Each number is 128 + 32 x the weight over its row's rms, rounded and kept within 0 to 255. Layers, rows and columns count from 0. The size above them is the row's rms in percent of the matrix's.

# layer 2 MLP down (transposed), 1024x512, rms 0.00902, rows 100-126, columns 128-255
size [ 85 161  94  95  98  49 121  95  60  46  91 128 152  95 113 141  83  92  66 101  50  98  91  55  41  93  69]
[[172 203 116 156 106 176 110 128 155 150 154 102 121 125 162 166  91 139 154 120 107 137 107 122 119 125 116 128 117 128 217 131 191  92 160 116 125 105 132  94 126 148 174 140  58 154 102  68 168 153 118 142 148  36 200 116 123 125  58 149  78 159  92  80 149 136 122 125 151 152  80 138 123 104 144 111 130 123 105 163 176 148 160 146 105 118 142 150 134 112  56 144  70  69  90 155 131 121 125 129 165 135 121  89  86 138 165 177 120 117 157 159 122  69 128 124  98 113 118 144 131 129 160 122 151  92 137 143]
 [129 121  98 164 187 137 109  75 158 131 179 110  99 124 133 170 127 137 145 110 130 119 116 149 137 161  85 121 151 136 140 118 166 153 190 133 158 139 103 171 178 130 140 102 164  63  90 140 164 118 122  93  93  40 159 122 149 128  75 167 120 202 100 155 171 137 146 126 134 101 187  81 187 143 130 119 138 106 122 114 120 164 116  88 109 132 109 177 150  73  98 111 112  70  94 107 121 146 146 120 121  56 174 137 132  78  90 130 138 179 108 151  86 115 105 155  61 126 138  99 163 113 192 106 122 120 132 168]
 [119 156  94 101 135 110 144 161 109 162  95 154 155 132 163 103 146 167 183 180  99 149 175 125 102 120  98  98 157 108 103 122 125 105  95 128  69 111 166 138 140  86  87 187 167  94 110 153 109  98 165 144  13  66 144 121  90 136 159 105 190  80 112 151 136 174 155 148 132 152 143 123 104 148 122 121 108 170 131 112 100  90 154 104  94 112 183 108  32 168 107 103 183 154 132  86 117 203 122 128 103 114 181 150 125 137 145  61 143 104  84 158 136 184  95 159 121 182 117 139 159 143 150 103 133 120  66 160]
 [134 133  71 122  93 189 147 114  83 164 114 153  86 138  96 193 136 147 179 113 176 121 124 119 107 167 149  89 160 169 175 155 193 145 134 155 128 157 100 105 141 143 174 143 117 153 106 137 156 158 139 131 132 157 162  73 156  84  71 181  69 136  97 209 156 143 150 117 179 131  56 112 146 170 134  78  88 126 133 175 130 105 152 117 103  93  99 151 169 128 106 130 103  90 127 107 111  97 146 181 140 104 105 140 128 148 121 175 143 138 129 118 152 186 123 169 147 118 120 114  62 134  70  78 153 105 160 155]
 [125  69 134 103  35 120 155 116 114 148 127 147 134 141 130 221 142 140 100 108 110 112 181 118 116 107 149  94 106 149 204 168 121 124 141 163  67 129 124 126 135  86 139 127 116  79 124 147 131 157 126 103 143  50 163 108 189 158 109 138 121 140 117 108 147  72 161 148 124  59 118  96 145 112 180 128 145 159 143 160 129 128 127 151 156 111 166 176 160 113 113 172 141  86  50  93 142 118 133 149 118 128 121 151  59  99 142 139 159 139 137 138 120 137 136 104 116 136 170 125 126 129  80 161 131 151 106 136]
 [116 104 167 107 128 137  55  91  56 139 128 150 133 145 155 149  89 135 150  62 109 151 117 138  43 130  88 140 197  57 143 131  86 149 128 100 155  80  95 182 116 154 173 141 125 108 173 152 107 118 168 139 140  72 181 152 136 167  90  59  45  87 158 122 109 124 183 179 101 153 171 154 134 152 149 191 144  85 108  85 119 109  95  96 124 114  82 146 170 123  80 134 122 132 132 135 102 166 122 192 111 104 126 105 136 132 116 122 148 122  80 175 172 139 175  96 134 172 151 146  64 125 118 131 127 125 128  97]
 [122 114 109 163  55 156 161 118  94 152 147 130 139 124 130 230 124 140 115  86 122  84 122 111  91 117 142 124 135 129 219 143 103 146 127 152  66 119 106 119 167 136 159 131 137  80 116 154 133 132 115 125 169  80 161  88 190 149 135 132 102 133 124 128 121  75 172 125 145  52  84  56 160  93 158 108 127 159 135 145 133 134 157 117 153 112 199 145 171 145 124 204 150  91  91 121 117 118 127 120 120  93 119 154  95 110 123 189 163 159 112 138 127 139 140 122 124 149 134 102 133 154  79 160 114 140 114 150]
 [124  61 149 126  34 127 147  98 104 124 132 159 133 115 126 194 116 164 102 115  98 133 136  92 142  87 157 100 112  97 198 161 113  84 138 179 103 131  94 144 136 115 130 138  91 119 123 140 113 133 166 127 193  17 194 121 175 178 127 166 116  92 118  94 181 112 148 137 160  54  99 112 143 120 181 184 102 177 123 163 146 119 135 170 164 115 169 152 168 114 114 155 134  76  88  99 124 115 163 119 128 135 150 157  74 112 110 133 156 124 133 127 150 123 148 104 104 159 149 107 129 154  57 182  84 127  97 155]
 [145 165 134 151 129 106 167 124 166 142 118 105 131 140 182 103  91  80 144 113 136 108 106  95 173 160 131  97 130  76 152 154  78 136  65  91 103  99 135 115 186 226 144  82 130 136 126 122 134 102 132  99 106 115  98 137 103 112 151  85 148 121 122 117  78 132 105 142  82 154 116  84 118 135 143 152 172 125 172 101 127 136 110 116 177  74  73 145 159  63  83 122  96 154 129  80 107 114 132 147  85 102  90  60 162 152 122 141 155 132 130 151  79 114 132 108 134 158 138 153 171 110 235 152 141  73 122 108]
 [112 172 122 172 110 163  73 103 138  57  96 144 171 134 160  94 137 131  81 163 106 123 138 134 131 103 101 112 206 164 101 107 179 174  84 169 155 118 170 145 111  78 121 114 106 118  85 127  89 126 104  44 163  88 109  65 106 131 102 136  86 115 118 132 133  81 133 217 110 149 176  98 190 143  62 131 109 101  88 134 138 118 176 108 137 125 104 167 119 154 120 122 138 116 129  92 114 126 169 162 105  86  54 114 135 155 147 123 152 174 150 123 150 146 194 183 169 179 106 109 132  64 112 161 127 146 131 188]
 [ 76 122 106 120  79 181 110 115 102 119 105 126 146 136  90 143 113 120 185 123 114 123 143 118 163  68 112  98 143 108 120 182 188 109 131 106  92 140 122 106  86 147 111 163 146 184 102  89 108 155 216 137 131  57 156 110 115 142 159 124 174 138 111 137 138 156 127 104 123 121 101 146 114 144 175 175 158 110 197 211 187 130 159 149  82 143 149 106  70 181 121 148  98 124 153 140 124 103  58 217 137 139  85  90 126 138 136 143 123 111 174 112 176 111 207 120 213 169 149 132 107 148 151 128 135  90 104 137]
 [165  73 106 150 103 169 141 127 160 107 146 135 150 165 112 123 108 126 119 132 170 111 130 112 176 128 161  90 108 167 127 162  72 145 128  96 200 114  79 124  89 182 146  96 139  86  94 128  93 130 145 102 131  93 149 129 111 150 166 165 115 134 124  93 134  60 115 102 100 177  81  99 153 125  88 189 152 129 154 127 153 155 127 155 149 183 158 116 146 110 135 197  73 170 141 143 135 117 148 195 119  67  82 151 109  67 141 134  86 166 126 105  73 122 112  98 108 144 119 126 127 119 172 149 136 104 134 110]
 [ 93  74  90  97 104 167 122 136  75 102 148 155 130  85 139 161 159 130 157  95 139 130 167  98 146 158 151 137 162 136 171 145 205 149 159 155 110 140 136 112 136 140 125 101  34 163  91 164 125 152 142  71 139 129 138 183 166 134 119 166 118  81  94  63 144  85 130 123 103 144 103  95 169 118 157 115 155  60 140 144 143 169 137 115 130 107 134 114  97 196 148 198  82 113  69 111  96  94  94 133 130  80 104 121  81  91 126 198  96 168 146 119 148 128 152  84 166 158 145 106 139  87 167 142 153 102 152 127]
 [109  62 116 125  38 140 172 104 123 124 123 148 130 114 102 180 151 147  93  96 126  93 151 112  85 107 141  91 154 150 206 128 112 123 139 163  88 146 111 121 128  86 152 154 125  95 134 163 148 146  99 117 131  82 186 109 185 158 119 159 154 125 126 115 123  71 180 171 155  50 110  37 167  90 157 151 115 108 126 180 166 136 127 145 135 151 177 161 127 127 133 201 154 115  37 100 137 123 145 109 121 117 141 170  88  77 122 156 132 139 112 144 109 124 145  98 115 159 106 121 144 144  91 182 131 147  90 152]
 [119 136 158 218 102 123  85 184 103 189 121 139 148 165 198 153 136 209 127 125 137 112 118 106  97 146 131  92 141 148 181 126 154 105 161 152 134  96 102 166 123 123 188 145 105 116  70 154 146 130 164  88 131   0 134 115 198 146  55 108 107 149  93 115 114 132  97  63 143 160 108 188 115 106  94 105 112 159  80 151 136 130 108 151  92 124 123 173 172  90  64 125 141  52 139 150 136 151  99 110  85 139 113 124 111 151 180 143  93 169 115 150 140 129 103 142 103 116 104 118 127 101 168 107 120  96 127 193]
 [144 111 165 128 189 101 106 122 157 130 114 115 170 133 125  46 119 132 115 157 142 126 142 110 207 157 120 122 152 150  19 138 132 120 150 145 133 139 147 135 137 129  97 115 148 123 121 109 117 119 117 148 105 138  95 128  27 150 144 125 145 103 154 121 114 132 134 104 105 194 158 165  99 105 116 149 148 102 128 140 161 143 128 130  96 147  93 139 112 109 125  79 135 161 120 126 147 116 141 130 151 135 113 102 139 164 136   0 107 130 114  99 123 107 132 104 117 145 123 136 166 122 183 143 148 128 138 123]
 [176 215  76  89 164 143  75 212  60 130 101 129 147 151 103 103 111  98 109 164 111 154  97 143 138 155  76 132 179 151  96 159 123 154 146 101 146 142 127 133 111 168 129 130 115 134 108 116  99 118 170 141 118 179  98 134  71 124 151 109 145  76 138 144 134 145  86 144 116 187 128 166 132 121 103 180 123  61 170  52 153 113 129  95  78 131 129 143 145 209 130  92 108 129 148 102 132 126  87 194 110 186 106  61 146 130 158 115 160 143 159 137 160  78 142 124  76 153 129 153 151 138 187 124  78 101 106 197]
 [109  84 131 115  65 134 146 153 119 139 111 154 134 131 152 190  90 133  86  86 107 104 146  77  58  89 124 151 109 139 246 158 114 136 125 172  99 155  96 126 159  91 126 127 137 136 124 169 146 171 137 125 140 111 167 128 175 144 115 157 109 114 141 116 112  89 136 102 153  89 117  71 156 117 142 110 153 118  79 148 157 135 139 155 152 142 207 153 174 162 131 168 137  60  95 145 127 147 133 158 101 122 120 170  93 128 128 134 149 166 139 127 130 168 101  94  96 145 120 113 184 142 124 133  93 148  93 157]
 [144  93  57 135 110 160 151 145 183  93 132 146 107 123  85 113  51 130 127 176 107 103 122 131 139 204 125 139 181 152 137 133 113 117 129 175 123 119 131 168 140 162 109  87  84  96 190 132 120 108 119 136 138 186 118  48 123  98 152 133 143  76 159 174 214 106 147 180 115 161 135  37 107 182 125 195 132 137 111 102 146 131 173 119 136 166 153 115 137 131  95 164 147 102 135 182 142  90 166 117 159  91  83 145 100  80 147 174 138  62  83  90  89 123 124 113 135 140 127 138  83 169 141 119  76 104 149 140]
 [147  75 141 147  98 134 186  97 137 128  88 144 116 150  71  28 106 149 108  96 137 123 169 103 177 168 111 134 169 166 234 122  93 127  92  75 103 164 131 160 129  90  97  84 113  92 122 117 165 142 147  72 127 175 110  34  83 110  81 109 106 119 113  47 128 110 117 102 133 122  70 137 135 145 147 173 131 161 112 168 125 159 142 190 165  89 189 131 125 139  23  94 163 122 187 109 119  93  77 104 111 139  83 189 160 166 142 145 142 139 123  91  91 134 124 121 123  89 109 137 140 132 175 144 161 183 114 105]
 [114 149 121 132 100 118 186  89 212 139 107  90 151 125 112 138 116 147 111 135 125 115  88 102 244 128  97 139 114 124 139 144 158 115 100 220 114 103 175 119 126 152 109 119  79 133 145 145 128 123 122 120  91 120  30 105  99 152 144  90 152 138 117 114 178 130 113  91 151 146 116 143 114 159  55 168 132 102 151  96 155  62 152  52 157 136 116  98 143 119 153  64 130 158 164 227 122  94 167  99 132 149 115 132 124 187 109 140 154 146  94 141 118 141 170 145 129 183 144 145 146  40 154  77 161 143 162 118]
 [101  66 123  74  57 143 167 116 102 163 150 112 134 107 110 160 130 148  98  69 134 124 142 102  83 107 143 125 125 151 205 148  84 118 149 177  95 146 133  98 124 114 154 142 129  89 106 178 128 159 114 142 135 113 151 149 199 172 135 166 113 139 149 126 118  80 150 114 128  76 111  90 122 102 113 142 111 113  92 124 126 128 130 147 173 136 167 128 140 143  96 179 121  94  97 157 132 109 184 106  99 152  97 163  87 128 147 159 161 132 116 133 130 163 129 120 107 156 125 113  86  99  77 171 111 123  89 122]
 [119 107 147 119  66 155 152 103 144 143 151 132  98 110 109 195  97 125  87 116 110 105 133 125 129 119 124  92 127 130 197 153  95 110 150 191  98 123 107 126 174 120 164 128 128 106 135 147 101 118 105 139 121  63 201 105 198 146 134 169 107 109 128 111 167  79 157 141 134  34  99  87 152  84 143 177 116 187 129 170 147 132 164 105 137 110 175 143 165 107 117 162 107  91  32 116 122 127 156 141 124 104 131 163  75 113 110 150 191 164 104 140  97 167 133 124 126 160 164  93 162 173  66 165 108 161 136 149]
 [139 128  79  91 132  46 157 246 157  93  97 101 136 171 115 145  41 135 175 129 149 120 150 113 170 145 142 128 104 117 107 159 131 129 160 117 181  80  83  97 131 197 150 152 124 138 215 153 135 131 189 103 160  99 147 178 147 142 112  50 175  95 162  98  74  94 116 111 101 146 110 128  97 228 196 140 132 142 112  94 115  78 127  80 167  91 104 145 163 119 183 131  63 139 148 176 109 119 186 155 116 159 136  90  81 146 101 125 133 170 148 156 100 168 140 101 107 112 110 113 131 135 179 169 105 142 149 122]
 [ 77 243 110 140 123 149 137 127  86 126 119 145 160 100 111 106 131 175 154 172 130 134  79  97 135 112 104 104 180 154 181 152 118  89  23 166 107 108 125 137 139 139 170 106 165 139 104 148 137 103 122 131  16 142 121 115 174  68  92 168 133 119 124 130 110 115 135 175 138  62  93 105 175 104 156 134 101 106 109 213 148  97 115  82 125  95 175 140 125  89 167  91 119 167 136 115 188  66 160 145 124 134  70 144 111 121 115 145 128 106  97 132 130  66 122 150 142 142 121 144 141 116  89 161 188 113 170 138]
 [133  97 143  56  94 149  51 169 115 137 149 119 137 132 135 134 117 106 123 126 126 130  74 160  66 176  98 114 176 185 135 142 102 114 180  93  76 138 122 100 143 171 140 144 150 153 134  80 166 116  79 134 138  64 137 142 104 128  83 122  76  52  98 176 139 176 146 175  44 145 110 208 135 137 173 150  92 166 158 118 161 122 141 139 120 178  85  98 137 180  93 171  99 132 155 152 157 115 113 200 138 118 122 115 129 134 153  71 137  80 109 147 158 195 112 152 135 128 114 153  80 101 175  89  97 117 143 169]
 [159 158 123 139  90 156  72 169 107 136 131 147 183 132 137 133  87  90 125 124 157  64 108 145 146  82  89 143 158 128  68 150 135  99 117 126  89 112 159  49 129 177 134  93  92 124 159 133  96 129 107 150 113  45 177 103  90 121 173 135 134 120 128 123 112 173  70 117 206  98 142 116 123 141 123 150 149 141 124 165 159 201 134 133 151 160  90 110  79 148 144  88  65 124  70 171 128  83 137 178 102 125 121 139 111 135 117 143 156 153 131  90 142 114 122 103 130 147 142 145 137 165 110 125 148 144 103 204]]
# layer 2 MLP up, 1024x512, rms 0.0224, rows 101-127, columns 128-255
size [142 106 104 123  35 105 124  44  34  96 103 131 125 133 105  65 127 110 104  38 122 124  39  30  72 102  76]
[[132  60 123 171 134 138 144  79  62 179 110 120 140 133 153 158 116 131 125 125 142 126 157 126 143 101  98 110 114 105 121 147 152 117 157 147 104 149 141 142 144 129 116  76  99  68 230 174  72 132 186  99 110 114 178 142 119  95 119 156 151 132  89  90 179 139 167 124 176  87 121  96 166 113 175 132 153 110 138 201 111 100 140  92 136  93 161 142 128  70 132 130 103 124  79 133 131 127 185 144 142  78 131 159 120 136 141 125 144 157  93  94  87 112 163 173  89 161 171  99 147 140  94 138 145 137 167 172]
 [143  97 181 137 113 141 211  82 114 135 125 154  81 178 140 154 108 150 134 132 115 185 121 142 176  97 148  98 168  89 104 145 115 126 157 168 128  98 170 174 146  98 122 136  92 104 190 164  41 120 159 147  87 145 169 159 123 140  90 157 146 155  91  86 161 162 144 149 132  88 146 114 115  90 200 149 116 124 108 159 117 109 134 121 118  86 160 131 148  30 114 104 135 137 115 138 105 136 191 109 129  98 131 141  82 148 174  98 105 102  80 142  47 103 179 160 152 140 217 108 134 147  72 126 132 174 102 119]
 [139  65 155 151  24 177  80  73 114 174 134 120  96 140 157 160  86 166 110 155 133 174 127 111 140 158 187  87 176  88 109 188 129 119 169 215 133 148 136 144 182 116  76  83  72 138 181 114 127 115 108 134  68 134 162 134 132 110 106 156  90 131 131  59 175 135 179 117 139 100 101 125 119 106 192 128  92 137 105 172 115  89 182 117 137  73 105 108 171  69 115 162  63 103 123 130 131 155 184  99 135 122 118 150 115 122  67 122 112 172 109 110 109 146 159 145 125 170 196 100 131 121  25 123 172 145 129  87]
 [ 89  90 153 122  74 132 172  63  87 164  87 107 115 137 134 174 139 164  91 144 104 120 161 113 147  86 141 120 120 133 168 146 111 112 121 158  62 136 140 135 171 103 117 126 110 144 172 165  95 112 129 117 139  88 190 100 147 126  89 156 171 103  79  73 142 125 180 133 120  54 115 137 104 105 172 161 114 174 151 179 134  89 167 132 145  98 187 169 130  93 101  97 116 123  73 100 119 133 171 123 121 134 111 184  92 135  96 130 170 125 100 128 102 131 146 120  97 145 162 117 134 172  66 152 105 182 103 130]
 [177 149 134 130 126 130 163 136 152  95 160 168  83 114 141 111 151 141 127 153 193  86 140 131 129 123 106 138  69 111 155 103 219 133 112 120 208 222 156 130 114  71 129 170 124 146 117 100 127 124 103  73 171 170 121 155  72  82 181 170 165 188 100 140 191  82  99 126 140 100 101 106 175 115  87 103 110  95 176 159 124  97 195 185 145 169 115 113 120 132 156  84  98 107 124 142 125 111 145  67 118 149 175 123 126 118  97 121 108 161 111 128 120 137 150  93 102 119 143 141 165 125 148 141 152 143 117 158]
 [121 105 136 140  85 116 174  73 113 156  89 115 134 153 132 170 127 152  92 129 111 122 160  93 147  94 139 101 134 140 169 140 107 112 110 158  83 114 133 136 172 117 115 132  82  90 145 178 100 113 134 108 133 111 183 105 157 130  72 144 158 106 104  51 134 131 161 136 132  65  96 139  94 137 198 141  98 188 130 158  97  81 161 137 179 102 193 144 145  86 124 111 127 135 112 105  99 137 176 121 112 128 142 186  72 138 142 137 193 149 112 138  86 150 139 147 130 145 178 104 149 157  47 133 108 152  98 113]
 [ 97  92 157 128  78 119 162  57  99 167  72 116 105 129 118 182 108 151  91 142 112 121 149 107 164  82 155 128 136 127 169 141 105 110 129 181  71 115 149 145 149  88 121 126 100 123 156 154 106 103 119 118 140  95 202 110 143 137 103 153 167 104  88  60 148 121 182 133 140  59  88 137 102 128 170 163 116 173 153 174 123  93 168 117 171 100 190 167 137  85 108 114 118 104 113 104 106 157 162 117 126 129  87 167  84 128 115 123 172 129 115 136 110 121 153 143 105 150 152 115 139 171  62 141 107 186 103 121]
 [137 106 100 143 118  78 116 181 107 110 179 101 102  89 160 148 122 159 117 140 133  92 190  99  88 129  89 117 119 124 116 119 164 115 166 188 192 147 102 160 103  57 100 188 105 125 130 120 129 154 125 157 147 112 127 149 164 131 146 127  66 119 174 129 128 130  60 144 175 144 104 110 125 116  95  84 117 127 107 161 113 131 170 147 123 167 180 169  86 139 151 152 151 112 125 107 119  98 144  97 205 101 214 159 152  61 161 116 137 129 130 134 113 143 159  93 114  77 133 140  75 140  98 135 138  94 139 119]
 [164 107 110 125 132 145  97 133 150 147 156 110  77  94 150 112 105 127 149 115 107 167  92 158 115  93 153 157  75  91 133 121 125 117 122 134 177 117 117 124 149 147 148 130 164 124 157 138 162 139 105 102 129 144 123 152 188 125 171 119 167 201 192  99 110 131 135  69 125 119 105 164  87 143 191 122 110 119 154 100 136 104  69 193 149 128 102 118 152 140  98 103 101  92 151 132 124  96 148  89 116 103 110 140 129 112  98 120 130  93 103 128 110  92 113 108 153 166 147 152 133 157 142 115 217 128 128 116]
 [182 114 140 154 148 107 147 119  99 144  79 115  97 169 153 114 138 167 112 148 110 150 130 107 188 119 145  66 162  87 127 138 109 139 143 165 140  52 175 110 134 117  83 161 150 129  94 161  57  76 130 169  60 154 173 107 124 131 104 147 118 153 156 106 164 112 114 119 153  99  92 126 111  77 161 158 118 149  96 140  74 122 127 116 157 121 170 129 135  56 203 115 151 152 153 109 116 141 148 117 121 111 122 132  69 112 110 108 155 152  90  96  88 155 131 140 120 155 183 130 157 167 111  97 142 188 128 133]
 [117 122 156 112 119 109 136 113 134  81 118  87 152 144 144 124 145 136 163 147 144 157 200 122 148  86 127 102 165 151 117  79 142 146 117 166  91 110 134 150 135  68 108 150 155 130 148 196  82 108  98 155  81 131 150  82 122 185  99 175 218 112 143 100 123 118 121  99 165 130 106 145 140 133 130 104 115  84 122 137 108 117 111 112 110 107 182 171  98 116 153 121 159 149 130 109 154 181 187 145 139 108 119 105  52 146 135  95 146  84 105 152 147 116  99 147 177 138 200  94 118 148 119 121 110 181  63 171]
 [161 129 156 142 131  88 147  98  74 155  96 139  91 173  90 137 166 167 104 126 113 158 167  93 132 147 174 100 167 107 121 137  82 164 106 168 108  83 141 123 142  82 123 151 140 127 150 152  64  61 143 131 116 139 141  90 134 150 149 155 148 121 109 125 152 159 115 132 147  75  81 158  74  82 137 134 124 161 122 157  58 103 150 112 155 106 154 146 122  94 170 102 156 160 128 134 146 176 153  97 112 113 118 140 114 165 139 122 138 103  86 131 113 134 139 122 136 110 191 169 180 209  83 112 131 213  77 121]
 [ 75  73 161 136  63 126 152  51 104 170 100 117  89 115 134 155 140 166 105 133 130 119 137 105 141  94 170 118 123 118 182 139  97 122 138 176  64  94 127 125 169  93 123 131  98 120 164 159 111 113 120 110 131  84 198  92 127 127  89 136 167  98 100  56 130 146 161 123 112  62  84 143 113 119 173 154  97 189 142 170 133  74 167 125 152  92 187 156 135  83 117 121 122 119  85 110 128 137 178 125 122 125 104 188  81 131 128 127 167 117 113 147 115 137 136 150 106 167 168 112 122 164  49 144 107 181 102 114]
 [113 120 177 191 114 103 146  87 116 172 104  79 122 132 180 159 119 159  97 169 117 132 175 106 130  90 146 121 103 113 115 159 113  86 118 152  90 104 154 139 167  99  98  95 103  87 206 147  82 107 130 129 135 119 221 120 149  99 124 147 139 124  93  75 157 159 155 148 149  93 128 170 127 118 159 140 117 156 117 221 131  95 151 119 159  81 152 150 150  52 127  98 117 131 121 137 134 180 178 122 121 136 117 163  83 122 115 116 154 153 112 143 152 128 142 168 123 162 176 112 127 149  99 165 123 192 115  90]
 [153  56 179 146 131 126  88  53 172 178  82 122 120 172 128 137 156 183 124 128 120 179 164 109 178  95 170  62 190  64 103 184 119 126 111 197 104  75 146 103 128 151  66  92 122 147 155 141  92 115 133 106  53 150 143 112 102 105 146 187 139  92 105  80 111 124 142 101 136 125 140 179 113  95 152 154 126 161 128 159 121  93 152 115 104  91  92 138 153  84 154  78 111 140 146 158 116 123 206  94 128 147 121 121 124 152  87  87 113 128 103 105 116 122 149 181 130 170 171 152 197 119 120 131 150 170 149 162]
 [155 100 165 174 104 139 166 129 124 114 134 138 160 155 123 141 136 121  98 125 139 107 146 111 132 108 151  94 113 129 145 121  90 124 145 168 147 121 114  96 145 137 137 102 133  88  90 132 112 119 161 153 161 110 115 126 209 135 119 148 110 109 180 118 123  92 194 131 115  99  99  90  88 115 110  81 140  95 126 124 127 105 147 133 121 116 153 106 128 131 125 191 116 112  85 116  70  88 139 173 110 100 141 151 138 103 153 152 131 196 115 120  79 159 152  94 123 156 148 156  97 131 115 158 186  70  62  76]
 [107  83 170 145  73 122 163  85 103 173  95 100  90 154 119 151 130 140  95 149  98 118 138  74 168 105 156 108 135 119 168 153  92 120 122 157  70  94 117 128 172 104 107 144  94 123 156 136  83 116 127 102 133 104 186 121 140 135  99 147 178 117  84  69 132 130 186 128 129  50  83 151 109  89 152 159 121 179 137 195 112  79 171 123 165  78 185 151 133 100 108 117 119 124  96 109 102 145 166 102 130 130  87 177 103 147 117 116 173 127 109 137 107 130 152 126 115 145 172 117 145 168  63 125 124 188  86  98]
 [107  81 184 142  86 156 155  89 114 178  89  86  99 152 123 148 111 173  81 164 150 132 149 111 169 118 127 116 124  92 115 135 128 120 164 174  98 134 129 121 199  93  66 114  83  98 170 143  98  97 127 104  98 104 173 100 100 122 125 162 141 114 116  84 169 134 175 109 148  98 131 116 130  95 155 153 123 138 133 143 115  71 165 116 170  82 176 151 132  73 122 113  98 101  86 106  83 127 191 123 134  91 121 200  96 139  59 113 151 128  92 146 108 136 165 128 104 184 153 131 124 146  75 128 172 149 122 131]
 [ 82 116 156 114 102 132 175  77 106 153  83 119 138 137 153 137 108 159 113 145 143 121 145 139 165  88 159 119 125 124 128 171  88 118 161 169  63 113 138 120 184 122  83 114  77 124 183 158 100 101 115  86 112 105 154 110 132 138 115 163 192 115 109  73 142 131 156 113 136  88 143 148 124 149 172 166 124 126 137 172 105  78 170 118 162  91 173 172 160  85 144 135 124 131 103 132 125 138 154 106 145 127  97 208  89 147  96 115 153 107 111 124 110 133 130 138 105 160 160 102 137 135 112 126 141 177 119 158]
 [ 91 142  78 163  87 111 102 154  87 148 155 156  80 155 176 203 147 152 152 144 118 109 143 162  66 177 146  77 143 145 159 102  64 135 112  49 136 110 104 135 118 132 121 118 146 126 111 163 166 126  93 173 145  82 175  95 176 165 186 129 130 126 158 146 117 142 146 137 146  58  64  61 118 150 174 128  88 184 109 137 120 195 108 133  92 154 164 133 146 171  88 179 140  73 118  46  92 116  87 128 172 127 161 132 132 153 122 126  94 115 137 133 131 124 100  76  98 107  91 129 124 183 145 157  98 131 116 201]
 [ 92  88 156 119  70 120 156  55  75 159  71 122 101 133 142 169 128 138  94 137 120 118 156  78 153  84 149 114 126 121 155 151 109 102 120 196  74  99 152 127 167  83 102 110 100 122 167 142  91 131 118 103 126  94 180 135 147 138  86 152 142 108  89  69 159 135 177 129 131  50  96 151 109 116 180 155  97 166 143 172 108  77 165 141 171  92 201 152 139  83 100 120 125 132 101 109  84 133 189 121 105 123  85 183  93 149 126 133 169 143 105 102 114 144 137 130 141 171 177 111 123 146  44 148  98 166 117  97]
 [ 99  81 170 133  66 123 153  53  85 158  69  99  99 131 138 163 128 165  89 134 114 105 161  85 153  86 148 120 115 120 157 146 105 120 135 157  50 109 127 127 185 102 116 133  99 131 181 164 103 104 144  95 140  77 190 116 143 146  92 142 149  93  96  61 156 130 154 107 127  64  74 148  98  92 149 155  88 185 141 166 122  92 166 143 157  85 186 157 132  89 109 115 129 123 105 112 110 149 163 118 130 124  94 188 100 125 108 134 173 147 102 135  96 138 144 126 120 154 180  99 127 163  60 144 103 176 124 132]
 [127  98 184 189 136 178 138  87  81 156 147 145 142 121 104 148 160 110  92  95  97 100 103  96 133 168 115 136 107 167  93  70 105 155 149  97 138 197 150 146  97  67 127  77 139 133  43 115 176 154  86  90  86 114 120 135 118  98 158 150 125 127 103 154 120 169 143 179 143 116 110 141 180  89  68 138 166 130 185 140 132 115 154 129 127 148 112 144 105 121 216  82 117 127  87  56 130 124 130 113 182 123 190 127 173 113  99 108  99 130 155 111 118 110 110 169 151 156 146 108 105 147  97 133 139 154  80 111]
 [214  76 106 156 147  90 155 143 180 131 157 150  74 158 149 124 118 133 116 156 144 127 172 176 125 150 185 177 134 129 147 113  85 103 170 152 160 104 127  91 140 163 121  82  80 141 132 126 135 123 172  95 210 134 140  40 199 213 154  57  91 119 179 145 131 119 140  57 134 114 119  86 142 149 130  97 143 132 162  96 137 113 127 135 152 126 135 140 123 138 138 134 194 118 130 103 125 133 121 121  78 166 166 128 143 148 104  56 152 158 167  76 146 116  72 105 141 122 123 107 132 199 122 121 211 102 174  91]
 [148  85 125 158 118  88 156  95  97 146 115 124 135 133 113 134 122 128 160 139  90 164 138 129 180 109 136 135  79  81 155 135 126 123 140 151 118 113 141 113 165 101 133 130 100 135 132 205 100 152 124 153 125 122 129 166 109 148 114 158 171 141 140 103 168 166 128 105 127 131 133 132  92 153 163 145  71 151 145 147  49 138 135 143 236  50 162 137 204 107 146 131  49  88 118 167  80 160 165  85 124 124 138 135 116 160 126 149 115 130 107 157 115 145 162 140 165 140 161 129 153 161  54 145 139 127 120 103]
 [143  86 150 167 100 139 184  99  92 142 119 119  76 166 160 169 172 158 111 129 123 179 204  76 160  73 177  72 183 113 142 143 107 126 139 120 145  87 197 131 144  74 125 156 100 119 107 130  84 129 169 120 115 135 183 146 148 174 114 162 153 179 141  89 161 118 147 148 184  63  90 112 105  86 123 122 109 156 104 131  80 105 128 136 118  98 181 138 144  78 130 155 138 133  90 112  89 137 142  79 146 105  87 108 105 136 125  89 127  89 121 120  66 143 152 115 152 124 219  53 120 144  66 129 151 165 134 123]
 [155 125 152 183 115 130 157 115  72 151 119 154  85 184  98 132 141 154 108 127 101 181 176  64 129  98 160  66 154 125 119 156  93 142 151 168 137  72 167 132 157  78 131 154 123 110 125 178  78 110 115 162 111 109 156 134 150 164 168 192 138 138 151  86 171 125 143 123 177 106  94  78 105 115 135 107 135 113  80 141  43 135 137  99 118  92 200 180 154  56 142 108 109 127 112 118  90 171 175  75 153 120 129 118 102 138 114 104 137 112  82  99  67 135 133 151 153 119 227 103 162 163  89 104 137 166 117  72]]